Weights of a small transformer language model: width 256, RMSNorm before each block.
Each number is 128 + 32 x the weight over its row's rms, rounded and kept within 0 to 255. Layers, rows and columns count from 0. Numbers have three digits each. The size before them is the row's rms in percent of the matrix's.

# layer 8 MLP gate, 512x256, rms 0.0894, rows 250-321, columns 128-191
087:085113181146139123140152112109184154115126085102118126087107153115107102119178163083146102178087132124124103085109129140139199156084132118085159109093189094146147186118162167160137106129196090
095:168168112118096192092082152061111045075200127105040156123186092130143104131136121161191157073097143193098123164123119200119154170105114074076140139088097080111100144093126170096040093124118097
105:081172116091170120142137133158143115172092079081122078148177181088138136106130101133098133160113099106195142121087156185113140144136135104094147120159114125157128139134113089128110091133161127
097:153146061140156182141085082159132176146137159122098165069146132152148083094131138145126158092157131074117139153104117138085125120129080156144144160167103098160152167172103123169154129176153175
105:150157146107107132107110144174137203128127093092152119130099163122145084145068161114124157065164172098153106175132152159156091119195163174141198137125107088129095153130110099080190104178089143
097:110108100133178119099148153213164132090109133106147098101177087130147128124090110187140134113162165155086140140099116172088118132125149170136094141121108120055124130130098112137130142022131113
104:046099133147122175088163129172170159120115080159103104118137096091159146083167086189091105167131136176196089150144128152206168072119075155202096113116125134153115119125103175166114123116079132
099:120126127133143103134091151143151168097179168169058107113177113145135143115145079133101101109111135141143125194181143168125085178081134088096161160117178126207152120153168066155147101125133178
101:164122171140118080048109072097090138091060100111157157098101144090083129176140141140111129122138141116169151121130057086102135165103126113157127111166091110122154151134127139079160139131153108
096:106091079068067118105119152102068168112169101123067117075113117123162141107173137118211157154125075094186129118102190126056142112111129125104144158139036131106126137110153159130144107137111102
100:075117095055108144149099119114134126045069109144160110104129120165105061079090129092155056213165136059123186099155172144102120188151146103112112169117159131092078104154173098118155134157144173
102:127135111125105093157154128078114160128129159097119127121135137101126086143178133113194158151174097137154135112134112104098172115129114115083090118111121131153153155131188134122125135146114126
097:113122135113110103116115152120081123153174168167150145164153182104085145177189132131128130102094139128159082038110153088079176107106144079125046123125103094146128113118145184123112047153108086
111:110156104165111137166096183084129184115063099153154147159105139064075115201165090173160110140131081098125088096146098163130120079158127131181142149191127158078122093073146173112167084121083105
099:167179111164138047106106054061109084128188152154165112120106229094098158124055149148086119143078143042149067106099105159178175099153123107083155182119113097154130078122167163119090129128160130
091:146141141154164104116173134143125090142208104093176141173123148138165147142150107114159082105149076106070163157048089063139133152142128128171149132099177120141129133124148127062093127178085099
107:139100132088079109097093129171091137140130111162137163113233101099100102143156087207159095119117133103151080150119114157139163110080130150154084090131171082124154121128178110098086185116130127
089:148151095155100181130192171168153117121123155091124126125111185174101136173132103111175121133190172163074080173123115115123146179080097124146126213139152092154119142152156148153149111174192155
097:117098120126144152134077133062073171169152076092121130113093138145134163156136111156118114122094159126113186177137112149120126147147113110112159131148140090112164095086124071141103105185124156
103:167139124121098123147138094143150172129089081150175125105178072127112189157168168176114149121097126106116109139160143197111136193129159140157093060062077129113112101142088117107148125107155151
104:134112122160142151195111119156110124133134140157095118161144164159104087093092165135182145137114170127111160088153208148164144150092114096096136079128089054105086125102105104125119125171158190
100:092122131211116136144142041179158146149095080180103126106109096080159130117136062150108161126103097113147110136136164087063154103100117103159150145172160137131140161158147106153130118102107144
100:201142123124211156113105110156081109143130153125137076144172061068195199204165179143100172143146139117112136140107177118151148184126152123170133092153151109093136116094104077124104140105102135
102:086140110081070113041121169098149155112137128145180101132134205167091087137086147112143118072098117205098092084153132126107074135178109116131149129177120148113174096120181149164134148137037098
102:116112155151153072182141129131119120099084128142155073142153119058153147114180126098118173128123125108140165187079127156126139148111168088121126185122107125106127172135157103155109132126091136
087:127141084124099145093067139117161079140177133089133110153145152157096123167090098121127111126174092165119135121130171141079101083192110091062190118134187137150130102119110123090171118159161120
095:168074085091123153114125124155139199151123187143049133094134093162132140131167151100078080097169120110087181117130138144138126092136165128132110101085126155098142095058127150174043120066158066
110:090126167092150195134097126133087114132162130087133162192135123125094102119163204145120122133097070139130119071093139140131136151075111164102139155063108121150118147131163129169095109190158127
088:104122175143106155051168145148026140132081154159153191159168177149126111136116147058173107151080142168077155037168068204130136117132130135134132115150119134071176126118111147166134075087158051
103:144131115108167077099190133136137165153161197108118086130085112106154087123137181122146117121074110104154095113195106162130111134116172154163061060120130106141162151184117107133120145144127120
100:136092168155124140106129139131170160133125195134109116098128177131148159181201088134130149069164177183143100153136097141127144115165137170159128132107152155188137088202152112109110132116098112
095:055107089168106132133114082151137155083132070097129092115094129192104115134141126098118135111103155182166220095150126129170105183119143123088115110152134080192167074159128057144078155142105077
102:186160157128091108075116082104148129148082142116176116105140119099220135136152156180123171125080113101131064179092167078133090130128115129164074152089136159170145104114063133107193120120128141
095:099165117171067135159099131111096123203098146107093147154107097099138094175131111136189060111189140118222164139119139111117126131158108117100147127117136124113151117132153166226133120154132138
093:164098134083055195077090154097108138150151137047134078133125154154073111091147124125107146140134150145113106114106098115124164123126143160157144122136159147114151111086072106199103104168074137
093:146154080190091082057085082178177126063112112138111119116115129164097193147154177150162148099104099080129150072102081127117094162167147120119143061118099069190145140098148133175098127124104124
097:089139070125114168138103119164140121111189112151117085142128102085112139134139061206117104144116170142119115136101149103176164182075111141100147127195117087131046180134147113105127106161093150
092:128125119098107113183121134104090153160096125125109154114063131112086155062114099123101174118148094109176084111149138055142077195146174090146100168145078046104157110086125112101102105166139148
103:153108129127071122180130114115147149147172109149099190190090099147122099138118175145133162114136161089144133070127128097182112176087143194093135108138086104096184118118123131117132108125175105
095:128121101086152134153116185185128159096149148180168111123162111173109117109122154138148087148113140118125157159117133133133133056121139131138204139134160102134103087168131139142117169140144140
099:103165114148073149104115148070152143079141125132133060126084157148154134083157095143122172180163158120111184116148107110110145122130125142163167148145090121189118153181100123143100161116151077
101:101081138141090133155130116180056177164164166117108119084132183085106104166105121082086127034140147120127146085090148114108161105176155159121122112114167132154156191102128105104092108059199105
100:135134093127138124172127162108116130147193109099119176080146130175106111129092165155121172084136135127157118139136198196172125097107132192141117132086073087102139093169122152097121155136146153
093:116175158149116145116068102121101105105150171115119090096108153159148174112104124087048156081168114118155090166167151092135159107085090118120154153114165169105174167122123165194158130133090148
102:139128161092104083173122101155113110164167126128091133105138201055102168086101154148102108144213137137176106113152121150093192094139178177093151122124106103221154067095120118079135099174152174
100:095115129127134127168121151135201126171121109111124116168142078162184117178120065149141142130120094143086082071133077145131115102152160084110097144130053137160101096104132122169127107109154147
090:108153128153112138098156161097077170036127128138132106122153083040098105136114176088114156135126186092120124142054160110134187170123112085155119160125191078173084148172146154158131093177144122
093:194108111128144176107149128111102132150106079125144121096074135135156131138114152164153160170050117101135109185204162166153116135146092128108176084113117126091117113146075170130028100145124083
103:124155085075143149106089093112114120109135159168110129163142142149124191173148092148123180176124148119142100139179111140110145097177156112144144130114108124143118167060195114155127130108126106
107:131099124180076134096132165182078128152061116112178122156147102137069096104116126121163141129071100129172092104109153180150131189112108124153128181160119089125155141086092121144080139139117151
098:145138119028115113133106154144136153138125127092173119125135173071136182137146097121129128066153148114122137137109141125138099157159147148113156116158101059127117112116089105114113148091134099
102:161116070104161162134119126095149107170140132158145114114149126132099180136165112138149132084143099120092123086147150128183095081099153124141170098123106106139101110057114058167119138136100212
103:106105173104171098153089098160106059139100094095122055075130105124125067108149147140163151131140108133099093175097105119172150154083067090120118143088186159099113087081136126136152074129149168
103:110112097155196106131108080156174124102142156090137036094102116078107149119084100145108190167156099095117186143094087132100146135120130117138137128100123098175153083074152107114151128197089080
085:098145087179122097128053179150105102143169144113126094163106110149147142126102153081120141125140071119140153107156060156148118135133142136132104076091152180122151148134130148096078173140147177
090:216145088163143105136129148092165088156107089134151151060076066111106146112170128159136112153139081099132123169193125118146157181114098180132146102088111096100113155114137093143131117214115111
100:138104106100136122155111139116142089212113115144080166140121121134163122201113107153125097141095165173176042162124135093155123067116101152101142116160144113136177083132154131102088162124101155
097:164096136171090214136186117128123125140114133144130130086093070115091102178135140120165140066133155114149100157103139083135092176096059161136130081125105115115079169100159107109115094087078116
095:110199150139113117140104139068117100104167143122132129056171113071122078120122147106150164094126187118116127172167172081148175106116161125079158109125172098115131080130115084209123123074071133
094:230116136183118142119165117163071106132136135014103104146149153157121155131114081064170156129106177121116124140113144117159136130130132104116152120137140090100129106123119087121145117157107158
101:101117089102139166164118094166147135091126068151154155085121100142106133090172115122178182071166136167150199072115138161093149125152154119115099098145157108048125177074089134129126124099105138
098:140136080154092191196130118114161118110163140121177114130150105157116064167089116161139160112115065087053073146130184116133090094133080114113149175167146105089124058123177076070051085080097166
106:106088111112126119107120134189098092115053136159171153136129102117085130089086107159174133157149110108082146106126148147099108092071153121156060122099159136107112100102085116121081124079099093
098:119122121113156177180139140140127139169128035151119210122172101131156132178126102148132158079156113114089165148142153125122071208155132170108082072103139094093137102127143143147068214073092155
104:097138145176112103115137110136115158108082025137146141164145133087110122125063085140165135135187144162087102121146182134113139146141143122165125080116128076129151100102129092163124080125157095
100:080139101144130173158133126102157124148140139088120180144101139070156145088098151160136136140140110115049109163157185044133154099113106135128174168098174134044095094156167137096113097141174156
094:119113134130112127136158131124116143132112113135163201166127103155148078129137117098140120101095163189140143109167110141120124115080119156106116162125176124158161107133039095142153162124081126
094:164070161137114190143114138139121102090128141106114147131101159084126118080090125132151123142125190052113123152185071117070121186102097181083118105111125157100152129093086105108102179140141109
112:142149124098133098165071071157133122110110187123114097141146142152145136095115095129105155117134146124134072112121056136142097088112183088148128107157166210112082174194154155120082103114158126
102:084140082121091135157064161087125177134058037098136144157067079168123158153171090108115155156184144162167102141164123122129166170153103185182124154087118138165166122126143108192166131093186111
090:146148134190147114104067074126129162167105123123141092127164090175103182162113165137153179072186120142142124130157098121142102137162108053140121080185175090115164147098139093108061092090118147
106:180131093149043157165122134131137148161141145150130116101132097086126154147160122157131093139128159123116143125190153098157153150118114132098160130124090171124134138101098141109163102117092138
# layer 8 MLP up, 512x256, rms 0.0901, rows 250-320, columns 128-191
094:154116142133120106148122171106128141164138127125113145175144226134115147148144112171113140107018118151109114129119184195156177182110070103160149152120130132164107168149102125124126100126179106
096:153169143173150166117142076074122086180165195130156085128135087142147137113123134228134131137119139086139100180181125144126127114136108171108068129070129132068128183094136127093116086160088107
101:165153111161179156128102105167128149141124120116113131126171160117072067095136151091089116167044183145158132056125177123117152114134133178104185083151177129146162089113109099089142123140100174
102:106180085150121174124105100090107160213112094105165157141128141088121134116124135056171149124088152086094100130144139126168175121165181150091127130131131161104149108101139165150161128135108083
108:147176108129095129094113176130190127106108228153152129123078134147120062067136138128110107104141150113089174116103220134145099105125089162138093112144095081180098123178184092019155133150126102
097:124157150077096161130070074170103176066153145138081130137152098134162102125113130092128091118130166069095100117095105169105118131149164119121151185156092146120177057138138136160138136094051143
104:132140140091128138106142123112142168152147088191151096095115064070156138013130091131134084156130145132121110149107106144100085131139103126142087123106113163115108158097143159118159123133141083
100:142184088126169137151114131133124097143121177135127100091130125148109154133117146167110076182131125106067138124078090125119136113031084154168163116098205177063134134159162094129170208082073128
098:085131164176159145096111142134163110130072104166159090117118108144192136126111151115020112095116149127129122126166126192119104136134179120124167089131186147112133146169173096119183143078079155
095:103156110129095140130111141125146167158065150098136099127148154112151144080099128075112113128140144110110075144112117155107176154141125172101131077074146115157188102130189193165149162137142068
094:145103189112124114139107149125132101116141075067087114133149141084173119174185162144102122152133119160120123103101072101138129082105164072134102132100157069126109073171113105118097155168166206
114:109116151135138133135111149170134168141124135115102157127168128177161110155117135099098115091134166174143075090177124142113171119120152103118117075068120078153107145114124151118096127082074148
106:112156131062112103172164157136097151185115156139118125163114130094069128114168155109111155147144160095089171173090153089187135151119131090126084066137148155106126109215137141135097156199114228
104:142196113167104160196172151078099103142133137111124121102102136118085140154115045151140150142185152161123125077103131137169082136170088146089084129102169096087137103089132137113140132200088217
099:098134119158138130159148127130175099147093123131178128151176137076106124120161122121118234130163099102129170154139137132035173168129140151092074096092044081111104162076193165120135132131089157
095:191118152153139173227137050113141141170154128149133202160199154094134115153145118142077115127120118131120123142051173067138132149117116087105090136126155090123185121121164132098129145162056149
102:112104141097130213103083088150178138128125182101096108137124116156099123142135124188114057151181106097138135135163143158114155132109112154077132070130151156139104105098082111128126206172101161
094:111124106081099108097161118135106087133193127131075072142111133154132106131175126093091086140175031147121100122197133152126089145161092119127084165094143145168134137156161091155136116108082062
095:040099148141108080195107118063148167143195180137155151141133092158105139128176110174099115139115150141115155093106098098157098108110174135163085158200104132100167101190150114161165176122108123
103:144137110148134170092117174095099168166148087164155153150125108129134130162141143152157110122093193121116092131162095150134117164150123131151122121171149078107174078202176176160206115135135147
102:134146149117086092129174147174142142127099152099119096138133160200089098048129119136069104154144122093097114167144171052105112122151175143142127144189131152128136084118116162135132169135127170
097:125119164051127126165106139137144139132092103188141069105122139080169106197130070093093123147183120115142063108093107129122120139163124130138099189136113122130126199155197157125120147105125096
094:134141071122151117091144152157135126099062093090116104071136124138091117136137126138164120149128084121182138130073138167174086076124096061114135138141105083087105134135120123135136191126167135
107:075143163136144121158093140066118100095120150135107194095184143111152153088139173134156122107164119110175170160066115078091091138109167113126120117096155158156119119142168099157083113161162155
100:126129150137083176088126125143154114099116138105071093162079119124145125140106148138140147134160177168110069116130146126149109070104179130151141048095172140166120063139141143118120198123100130
095:154118101163152129174078105108114044092170133104144116076105185164112136152160106103126123095072059118084140146172112129178109108126100112096150103129099120059125137172093133111171115107063147
097:143139180090135128124128106165119159122142139154121131099110114110117144150082178097109129137043113126161150132077145127115133165069158078086117171099084101155161103207083110103121079169138098
109:134094183144192144162154125109184138112145193115064150163160118099140121121104183140185075096154119139126192102095164112147116206172134135108156080086170160179149121174148201188142162089133109
104:177153121161146082161067127114067179118108185094082133116121088142101125143153110118105092128117116142132112051152086057134167111093119122117110071122133126123119160141146135099104109118163118
102:107121153107073073136161098121118057127148203097146059163100117181129108115101078097155088160121098105112141084151111159116119156085172116141093129108111115080143080110160130150161100167165149
106:176109143077122159132106141121162117144115169115185058106174120133113160148111112132118143116101106099133117064174147082142139118120080104145176112130179087139106168106152106147153082179203102
096:115155050121095215122176134071151116160172091089131138150139180119122098131130179075135140103136129095111145079055148135142112068120128118098112118125091093122111157139112122107063109114144169
103:140120148120091130112121136130133168114118118130107073133120186133124168106124186104096142145038146099107154118152087121177177143116133093077157135070123159112145139110130163113122103180132089
096:142148161113078094048095074139162115127128108197132162078125141128199142192128080103231123113105154155193121157150114106169175104111077102136177095164124134130148117120113179129090093115149136
100:113140097086146161114099147148138125134061147167161151151118151194107115145118105112121129083105124148137117077065097147121152133113156096125160156088136173135112133120063156129135066116124104
104:091126181079139123098142142079172116056130135088134084093155178100174162126097122078163198131124157157078152108175146193106062138111078118119126131090139175133120191120137123081139150164114142
094:077138096181138122134057071125148161116175190182116116132164154142084144120129144173124081190135174099103147122125145183206109124062165068092132163118190187151119173130138112142073166159115066
096:131155128069114167090152114136067109111124051109135145206159159143134115182103146113096146111133064115118124078176154095111101115143140171170109050090085171132151143128115154158070152121103118
103:099149120190158134091135136186099110123103114139112119097142148155095085136153103168071179092029104130107127120094147113118129164120186123172123159135123109086079140099171097114103107140077065
098:126124093148148150121139152126036189124107199115162141133109144190169136165091171182138154149141107164121136097167140073070105104136142105140157151119168106133138126135075135192142158072142112
104:106087218098154146120089152153105114161120140064160111142177153127143091143123191102158084098110121191112106129102116171113145123124143111136096169123109140099134136152094124139149112164071116
095:133172179151120176198158133164165155113166138126206148095110211143123075124128130076168115112179109110144178115162101132123162144143135117099148108148114148085144131132077146118087166126207103
106:158210167212099127193161169135141130096120114154086141126038116118121069139150063127168151097136131132132146095168065107109081118182092134105107146132110115146196114092187114161183124091154109
098:122085167116129188152173139136162115173186094172108104158183127135181177104144104131181170116126166160075111152107097150164134118130037098146076163131149129125161116142194137137125160145166104
097:113116141153175134137121170117096132162134147076107112083154173137090102116146145047142115104163128109175158186185144107143100106110167128119116062140106120207179067138107129141108154154233181
101:106118131160145150141123131071175090125136097129197092120189121127137077150139095143102165177079084158152121133096165118093135109127137083125101069113144177124106096080109188158133132131135138
092:103128098131117116145101142233112137131167113079099110125080111071148166054166104098150114132092073146104104169135161108129157174108098121078127153047147046093095123173127131123152128120096179
091:163061170141130088104136087171157094118170152130154115148100125099137168186104139129154149107096143155149068060135136125148129120135124141083113125182163183086144124098116106154149135118152180
102:082145113140104146159054134085054126184102103156155193119108141159118145121132149081136124074105140147161123174139114141098086087122148127140149140075155095070078126101159148066094138118103154
101:102120115215148126129100085155228154129124143146082113101126157105120084113205095144158147098096089105151114088079153116112165152119137100126098107154145138149135119171115076126106090107144125
095:140176106088162107101121116172088115104089132111180183145139116105146146179091140174103098105154145167065142182122093125133088143134123117172182186059151090107162197173109064158182151140072154
100:111129140109119147132159147120131119150111125145128154159131066116146156136179153147135144176108045135058139081136107114089133126149142176157136106081116151147183142158147098134117170112181143
103:131120192164151126170073126134108114141150103103149152124170214109072086136135135128149169126143154101156123137117154168157133178100052191138159150207116138174119162147143113134135125150132108
098:109104130141131100143139025095151201180110144175197094125079145166133134121087146119141115153146121170162125128161080220163126110087123139111137163141149094189126187127152148142103125182081081
102:125137185078142181154225083076186155120092154153111151091143113104117114136164142148131118157127201116163163138134170142120146115134110099107125195163107078130115145119121126134166103140125043
095:092098143090086102138124165175120160170179125194094079102136115133140113120164096154145114092141145095107124096076125152090140120091127127165107175154118131155170110137085125128068090168093145
101:134178159119098126135132135100138121090140154093157136135113118144106141094103107089136152127151113133102113122173143102200152132186164179139106152155073167125121092141130109079128141097079143
097:103147117072068107174139169105124124160126145100138172106153101112142084114137136096135123118150129122124123140126161086102121187123146180184096083184093115119149074164144104124146151130109087
096:129119106171173124107114154106136083124151100187057125136138147126145121172160131142114148137118153153109163169153108113130136113164121106131166157111154116107111123096111080079115192169070118
100:138151163154066126138137133134138111093113101143131084099122131156118171143189076144154144114117175109125114117132095112157092118129132117129131058092099174122093105113144134102159098079090224
100:088185107157142118146107081099133136182125089221140105109192098122091134116142074163116053159130160123156079086109120125094163124178123113112103127149155061148179109167143115107173173094095053
100:135147167125146166143108143114149103116154067135140118141148092054088232156135151122096157069075154117100162113129094058174122107143123161133102128139115129086068105108022179148198111145095112
099:093115187147112124122157155118092106076101157158168119072180139178109128141130107121121109128131191105085178127101133125091052144165111135143072111133150142115140094093159071176175132113157143
102:095148157095099079133126134109146143138120138092149126112187157093116126153164092140140105096145124112134127107078166148088137097129111105159130115109123126118150106119107126160101161121136097
108:153101157090126152176156155146108206176108068088126139194109100142161066147153137123168134088168176137094139085178189144125116111084095105108086109090152120177147127088149142109156093088138119
098:150208120169192155187153142139077157155121129128159146174126149137104115126134149111114196169137145157123146175131178185164138125115081108073181145091157127050168164098159144126117074135157130
099:137171116158101082101148156137084122119085092111127114107134116134117172122105111094148087171100162136111123180117035074114151072109142155081181126152112104120073134121162119100084072159158129
098:105135101163143179168066124120166138100067137162083168136076097149069161132125143111013087144151129168142142127166137126140166083174142105143090103181108098110134130117065081213064198170163125
108:108098155121130132089134107102104124103123207055118100169103176130183131201120158137142218187164146148121171113113146134164123172137151113123158105154158081129154122140102155098213102122095087
102:151140067110163137174150125156149096137139178154121155125120088107126158067145110166078162154108151146104145115117167145165110106133160092145111049158188129131112161095094143104151154056136156
096:130136116138126138126143159086151126095162134076184137164101142087178099090134171059157092100115086078186222092127129179112104100103133127130135137069085143137141141101090112090180124132137127
# layer 8 MLP down (transposed), 512x256, rms 0.128, rows 250-320, columns 128-191
091:140125133094140131125138087095088060102177218117094106104083100132081139134087083118116078154182103171140155108149107149114107099112162087123057160107093141121125170152151102085107185113139115
100:147172140080091148112131098134155132134132140166145083145130170139094112119104151166118189118118147118179160153128097129158182132092136133129058108088118140091132159089144167163164127129082128
096:119102108099170140095135161151084091167161113078104110163064117084144094093067129138097182128164156169168145193078108174089128137122141185110171109096135158137131061166104119109083145095130079
100:154110104142188141131120050138099143164077107135140110119152158097159112125180082065136153084147130151151115181125120102136127165161121121071124058155061161128121114124125093161033140078108167
108:116113058112091121062167167076176124108122106119111111106113124099136142129101155137152130076143180125139135184106179188096098114178100097205120075119083126173129105124141158120111111116155178
096:136115121062151120106161125125129140135099202093119149055142119144141138153143141121160138156161152205096076155173099172082094102169117146145109143137153103165104125075197128141111164164149059
105:073106092128128131121152136140088094151119097137042081120204092153113101124112087162166112178168129133185121184140131124122125173094110154141147147080110125109106165107106056126155124093123137
098:135120119131145142147120122106113111163106111178128187099151145163131141134162093116042086149179115126107164107058117129132109087121133134141114126134111139162123154141140158144131214185036145
099:172089124138093108205055165137120105108175152142079078136115114186176144148177103122132086174124129136127124136092149162124173115082161120133145185150140134165105096163101134109134129102084117
093:120133145141100152131091121171124129197148166156086120058066118048132123103176182064132067141150131139192107071186125122131083092164116144154114141106100106149150151104164131159107166167074084
097:119100147112167191120071133126084116123129064136126035082105159130076129133153135111168121138118103072082130056080102122105095088129174098132101070122126142131127097148154078184150099162144163
112:154075078167117153118085047126102147160126127232152161129153116117127170103123112088122087118106094149102111110164126142171056102097115151184123122114116175107135149179159149111147112116116162
108:171125120120133179136166179128143148154129072144145065138119126098102075106081122097147134152130158100102135098095072169174133155126171130092140116174117130119119163133160149114161103165135132
105:117103123167188162147150186067080132161085116151110089150171117064183073068129122154114152109155106086130113129117139070148144108083162172154141108095172147142157100162091049149155180137180170
097:150166150214125089164136101091146136149113078098150120144142125115102194136083164117055114167122197142153111133118153128137126117115125122146135099139111102092127139128117134144146226131132098
096:139079154185200119120166144184079160127169097056149145136097170106166141141140123126149123113184129140096121130127099133113140133092123101144116111133171085121115130130169097115130131176043110
107:155151134093089102092140119108219114149119138129115200144165114143107118133111115203116074093106122113159131160091161184108104136122160134068101126125136121118127142073099148094167195113139104
094:040190114090099066171151146154058100092132052135133120140189148182078143126161122139101113150141166132139157134156113140134148055165103167200136141090091097121138108122134139086077147185140091
095:120181128139145172109102117123144184146126117138110129124184157108130110091131160137116152165117101141135112156160143115077121136153148153150110129107115117088121130099128112125121144149076126
102:131121157145211099185149076119098132127116144117173061117171081084103140103129157173126123091075097151124083123157150110181115173086107129123115132150122123102108070182139163118132107155100126
097:102142175198110107138127167147150180133135159114124184151122129142110125143129172173051089137153128087141116151141111171101108196164117107155125174107098120099182116129099127167109148075140129
101:105118154119159125155132076126122069148116134229129137130091163117134166164136083157104144119062084106129102078148149091173144101071113132092157125165082133105136146115150118172120126109110083
098:137103159158078162173128128152120110071124073146163092154136088177124129072148105120156139094102148119076099165111115152138150112130107153116094148084176106121182112146134140131069116114111196
103:131132164127057171161101137138147153159194121181117102162127164175150170105131167155153082103108112127172178167120098108119121151116145129117133096065116133132111159069111083131124138097128113
100:096135095113148178142115107196118113163187143066051105113159159149148098145127140116173148086177105130118151161163165129181129096111061131138176110116167119177136094127138070090141052162205164
091:154117158133098130110141154090118135128097179114130183104150142143149108117100103191145164157109127133106101173130138114183194101132136084138032126156085138119125075119141142125142157146159074
094:143196152165156096109168098126156090105078098109138110131165110086116041116113162175189095173044071140163122154131137131128132142065136065087128136162121106136132138157160094073126181175148112
107:074129079095128171139159164085090134141121091116087118123121115128169104141129140098181133122125190174143112171145132075117175127129123147137100096106195108139188132150147186179161110150131156
100:129156192119085121165009139135090163181160106194148143140098122106096122151111120108144137116142115148118134076116072063112112157127124131136119077138161080087112111139108137062105142116165149
100:137088129100051106122108143124125152038144162074121116143117092119109103124132119135173108091168136173126202179201093146098099128137143145156157146121151114129125143105154122146122108122155137
107:166116090134193125113134152111137188097140129086129151098118135108060079092193074122127150128059126099094079168110169076084144159143092151156150097153128132134136110117113147089093082173131142
099:133133177075140159112118129093062107110136169103151172142074115123170105168131151071117074177152095077108079173094129055129086131156084089149109204129172167138125127132074142091080163082121121
103:143092140179085180123119175149129040151100120153106059157124145153156132164082123120101170164125181109131128144130102091112135151150134137133156104133151187191142110153174150153081136158115168
099:193148173122113176142083170164176126113169122110150081122113166135132072165118088131061084130110139191161137104173109121138106154095134082160129175120176144100132188160142184105152088103171141
099:111154209104124178110089181114117154151110111179086071115087159150097127146128141157121138161177129128125129087106178129113127105103153137148106158115113152120110134167097129144103116159114065
100:140165135103117145151169176010139141133121124134124171140158152187132115130167111118122191137069168149108123101141133195096149150106133150101104167075117166128108152127183124113151096090097140
093:135153036122088165183135096136084113110175078147122085159202204094143127147073108162149115124105105111102089156040161098120140109088069127144121167138133081112107070069124153137145178136130121
099:115126148152188159076186089079091105098114069062143149151142210085109141135076179114099065121084116119135125158189091120124151142088142154182089116097177182139128118181116176172130104176126100
103:136135112106103101175130131137132143127149104136098126110143111127021094168177119106117167118123122083113055060141079105143112138180129121172179167163161112077168125127130119156128158177169122
095:129105159094123154087124151112180128091157096136139106124118099107068149134177045151092121148097189122077082073124093142160122099124113132056064145091100125134110136138158200090156075131154157
102:124146084165145166138129134129147117115174077116134099150057109147158078119094115099205184093132148182143121028115102128118152137131099065114162135100143105092140200145123058157085100109090216
096:147167167108152137150120139082144122097130151116176153123168113159098100121133149122100108125136104099102157106131133134165072114169088078145176137087143104120144112087138239138111105104121104
109:119157120168110148078119140099138162103107175073123098130086097184125108155162074096162144152108115135158130116216180168111099095160114115115109110107121105173146064176145141149136160116171118
099:165156113125102119163120129124134131082101135128105128110083150109056092082088125130098040110130115139157186051205116136132109135137187134114125074134074147144050157159075124115105100112133117
096:135163153123099172126070124154116124173145133197151165204109209086132116178132125114152142137130129143151155086133125114148140190139083181101154106142112152054077174142116119154105119119107117
100:113142101133148124142119165104125150110094182143062125150098125104159124174145125152091160137119118104143153153163141106124121126135184068132126125185109109160123116105148255122094181144133131
092:162176131149122107132098119185129122179104087110146208146117134101114113139193092139093082131098106162109098137135145145091092151127098139134086110131099066167131133155098128180139157089167081
093:136127065140116167139095157083082109123103096111113133180105130124107095151184156083083130115130145201149099137090078167146131104092091144147108150193054100169143065079090142157157142134088113
102:097156127125162095137121129095149120149119123130178172164105153160143188088049119139116155125082141163170204156127134108134125172105137089163128193081116144116064104115133115110120131102119181
099:101051081142087151138119099163132134114106169119126187143153097150142094118143177122118156139164094097137144154088121149079162110095140120172135149159087096122112082139100073138141161146130115
100:198089142099089093149149176060144105110115075163124134107166128113137158138149151139122204119094091144145155064113133152130139123105084151121091120144117115117127184105136176097211120072174136
097:103091101077054137108153128067173122083105170131159113161068125226138123113133100164131100197162158086121169136121094142164086108150141125150078155152076134147137127177138127136178142171114129
096:099114107109158113124113087208131117115091107131070118082136150118116128108134103104111151168116136126126111128133080136161132108151142123174173094180164200119160143155128123134137132131113157
103:071138126182127171105107100110157158086132164180144071127106176127100056134068119104118084181167099137149120064127135138095122137102141068121088166109116127166107133135124103202148107149131088
118:123131115075076156108172096091160086129122083118105130141098090128095086123166121115134119149132154113111118087132139078128080128128133115125137178182105170130114125128082116166149120164138098
094:145160128163130144099166100101136134130087170102177148134096186125119129150136129135144145068089116126162113174146168117122125164155122100181140068145148091109158192111241164128155114121105125
106:201140110095121100133133098128106188215112091098089184096175094143129158138121071120138128165121128150161131106097143163050140187089100196151167149163128167137147166119103163090164080165092120
098:105115159128114075133132147106104172120163161167155111105083165155086105146082182175135142169080190103145100107121118133167084101112095157102118116119099113093174138119114102093181098118110085
101:143157112073134165135167115167113169113106163099167115176137106180112102136141191175144089110129123093089142091129118120152110130134112124187067106130153078164150124147163209132136129118175144
100:135134096102090133115085174156081176165180172132113138087155107081132147156127132120140146100148168200129121120109090086155147131137090109115117075162164089131132136112128164128141105168107122
103:151136076075117098164136138168123191112110151129123073116118077104145171121089130166153147128118169154171165119123114125122169146137132129131139117112170099193107129144190184178089146170231093
101:110103120105165187101063203121089130127143073098102142082126147046175154135168182126113123048097123157094109180108061165097185132166147133112093117115149130163104155189076155168205153145076099
104:194091134167084148132104158184095100072092106171135118096177105116138095113122152110162155105120120180079196103157181115049123095101090117179125126132209100151143097118177100153169138168152065
102:127135172151032119117120111118104130148117164119116108162127123066097156166164143104154137090099128135135119114070146152175113135175179075154138135135109109096181107099092158134206115107083112
103:128107107130106112138202126114110147134129088111125113163121143088159126154141164156149108117145071156096067125100184159153167170088127101098109125081099095211088184119172132138129134150170159
098:135129170124107103112127070154160113149118178109089124097097157086138172192090118132138094182178143135098115115151176065123125132079135118104116151097079108131115124158098125075072101152106147
101:090082131141163102099127120139114087125097118130109149131147143135138103104122121106195132188167124181067122080098128173145134102131168091123156089126104126116119148139147132167151106112143096
099:139183080125125121136117097101090095103109127132097147097079108152108106103186120121102089158141138140126105135174134102104116141081142142170071076137125134131177092161076143188107131082117175
105:096196110170079138117087077156055139129146132153132083122117157112139170135148115098124140106086102139099097148163077131171122149072152135175125130118128095104153135150182190141152150149148176
103:126184109163175116101075128140169129081137113091109122148140094110185118152053140114139109146101128143113137106107150148124195084104130097075113119155160114108162172161138117069136117133151113
099:144118107110105104140105071170076127111061121146154100126124105133129161140119141191103076123118092135155086142083110130143109077114130133097115108124109090102132102122144139121111111129112155